Each number is 128 + 24 x the weight over the matrix's rms, rounded and kept within 0 to 255. Layers, rows and columns count from 0. Numbers have three digits each.

# layer 6 MLP up, 640x160, rms 0.114, rows 447-463, columns 0-159
121175166146143124145196148082147089128105100119129164153138122141100131087135109135084157153212157140141116132167107107165108125139119195150116131064100207133101104095131158135153098152128094115122097132138114144161092109178132134138120146126131102104169137148172132127154135124119142142117136120161150100143120152138144136167107120130134162124114138151119109119083129095158108134185093139143150140146113077088150122185119158156107104149109140128145126130114141133128132145129159
129119134147110135163131103113127148093085141128115147132102090082136151157153097105126101126139133129175168140127137111107155060093116153078135140121119145102127132186100100152127137111142125141093092133109151102166121133105124108107150122178166115082103136150134174150117134120160113122149144174152130116134135168154104150172171075121147130114132090116094150144134132137119089108118150133145111082121119139128178117177105100087127121103128183135135096113184144169095100139133107
104126130114136123101148109125108130108116135150143157137140123086132086138167133098122141114162089143165114099059075088121178094155136157159083161148151155094103157180112140104176110121139118119133135163150161138062182121105114156142139136088146140115147151143109137144138129096116150130169099144091113139136106155122100127100123111135104095109119177142096127186148118119116151062146168082132120131166120147153156103121125112138120133102129146138128116111149142133115078122157120
124151144171160160132156139115118113101127123153105136104130136139182115164128119176117120158122166095135068122146094126153123144118124120152136097099152115147096111143107127091150139075081120190149120156150175132126147176171125134101109150134105111162142169119160141145126116119106148163168140100119122125122113147120099103116117135109135159122129113107120140111159134159128154136097109099076123163096164161123101141118122127159118142117104166113098114149116147132141149118117068
090118109137095114128123134076133145092137167140151152153168156117141108142110101136145106160123107181135120139131117087199153152100105143141116102099096069134157131127104135137098113182126109113159115120125081097165115151129151127144152107105112115171094154146108125114125150135142109111146101129150133090132069156145133075137157126147125119170116124093115133074127120144113100123101171165129094123129165080111157135167087117128111147113116122072107084129152111097077121119189143
121107155127151142137161143168145125159104144084109157154164091130140166120136122138142128141122162144102121167090093099101114129094151078086159120063148146159109169134136119125167115096098082130119112139139109133098159131132134092136109119133131154129147132091115186123127160166109116090136122170107149114106155170119160113148135130143135133120115118127128139116148175145128119144175143141078148131145082122108126098096113099180149165118147124112106126151144139168123118117155156
115110118149143139124178137157111141129146106125144139127120139113132141108159132144112119117137127067115153118141133143145081153081110084115114133171111124150101091133114149119134157122085157147144138134161184131129105153157107139131122162136094142150146132157121138089143102129133134144121105122118127140129147118097133138112138140099127105150131115150111185080118131147139134141133095094124155166113125101105102136102126142122130132116119138087142146153103137167141136160212130
165115158127152096171105133074088126118103093094125123140176172136129147180103091100099107093125121110128166110139130075143154128074120097162142137118087117178122150112108109136137130124145174107122152128121101118090137094117163116104118079064156194147202126097146110104156150150075124110133121102139164121108111129156145142151154100135109180141071121125139114159096160149149113128118148110147115131141144109092143137140139156105156067152172167105117145144155153175134129108130143
127135094118121086153107171148126111140140110119136170142103145058110119183131136152130097120114124112094118077164091126101127100095122118133166127153157093129117110181123125094132175112192103120132126111156114133139162098146117088138138115148104129099148119136116143152126139149114094153154128151096143113127100136148127100117143089135118130145082137143126108127138139151128147090107108151103157117103119105156123170103151161105103111161159123162153172159122158137145161123188094
164136122082163112156114117123133116099137109097176112088104130104122097121132155152095101137178117158150165111147123126149077150125173110094121167177117117154133098158132165151160120136120122078112131161129123094139131130108122109132132122121160197144135138155159194124143105146102122144078084143111125134126121205152148139113111103122123134121144147123161151101164080122121148125150108145153099095112136121092100109129149132162140140118135115146129121127111157112136087117110104
096131118204114125132122143139090130125099109140121125104144105104077151078123117111110127149106089109119107155133129155140143061151138130102161124101135103144109191181134101070107151109139126137097137117124130108094153140109134145126200132142144124098067108123098093141145120165122107088126177132066100161126109137113122138170183127128113103135097116126129095148202128123119112125136113169132114114197122101094145098161156144155114141121142156100126112170143142171142138117182120
115146112131141167153146135137098127159110159180113160129121115120128110141147108095133150107140139129115091123096138127131136131166139161133126055128141130132118121145131150133152106139125139117161128101131154124100120154133124110137150111116134096140123112121125119132139110126152161114174109129114163140133146182143157126147129139154110163135130126124184111084143104112129117134122132110123153137131112122129084136122185092107133138171147111109133112100130117092144127091105105
107132148214100143134131164144154112100131116112143128105114128140135108169113119180122124148103127104164120117110151121144131110108114141138100143098160102153137136141131072130152125104087138122112165137116129091126118098157069138106145137146105137109104134116103100149103106141118074094158220132184159103171100174151142103159126145150148105173139121124124145077190127146066124118108146124126160111119149082120145136144147067081146136126160114119151114143183153109151102170137140
104163137152102089141141115150122134158051148140085098137113130142085109143153135171144159123092091112147104117136125150126170118145099147123115133126132111156111061118139107151127120132134120099124149137140082137149124097113156112144115145147157108130202127118118109096074105101158145104186173140116101108150128097144111130102118115198141117091087163144125121122116130113097123147136153059119140164122155154127113109159117142116119068178105112097052138148155124144159101145117136
091137068117159125144119134105150130086155134139129137108154137147149107126156132108113134101130127106137135089114124115139120094134207134117167123093145127136136158167143121116123134161106115122152094127108132122157148129129122139095119176113143170160151111167115188101127097138159134135130119147135163156093155116130096143100153144097151113106138143149186162111150137150123130165112106155138147136117146146114129119145166090138109099140149140165116131121134148148128175121137118
174154138201102095140094120114133115154141109164121119129142099098139148134140110118060108146151121176139151098112122144151123137136120127102163145119116081119105152113102163104125153152139111145067148159125102077166124130087142116148126141149155142153087107140145102173102118132107177154137107106085136159158176133146134129159113099118127159126141159132114195152125104112134124121125110077133181118150133153135116147134098107121164133140131149112122121107119135121104134111136106
104144145150109133152158112103137111111124153131125105141117099140111165116096120139134147142142133112145106109150135090129141113125131125110134149132098098123141142131124106136111118091115068134119095161147147138155100065079110150171145123086133146098135104165095111134138124173156149152101116106095135108168143117161134093116114107136143110141107139127153112133130114095142144148115104132144132134136146151102122124145100107156145131134142108148118104106142138102130110130114136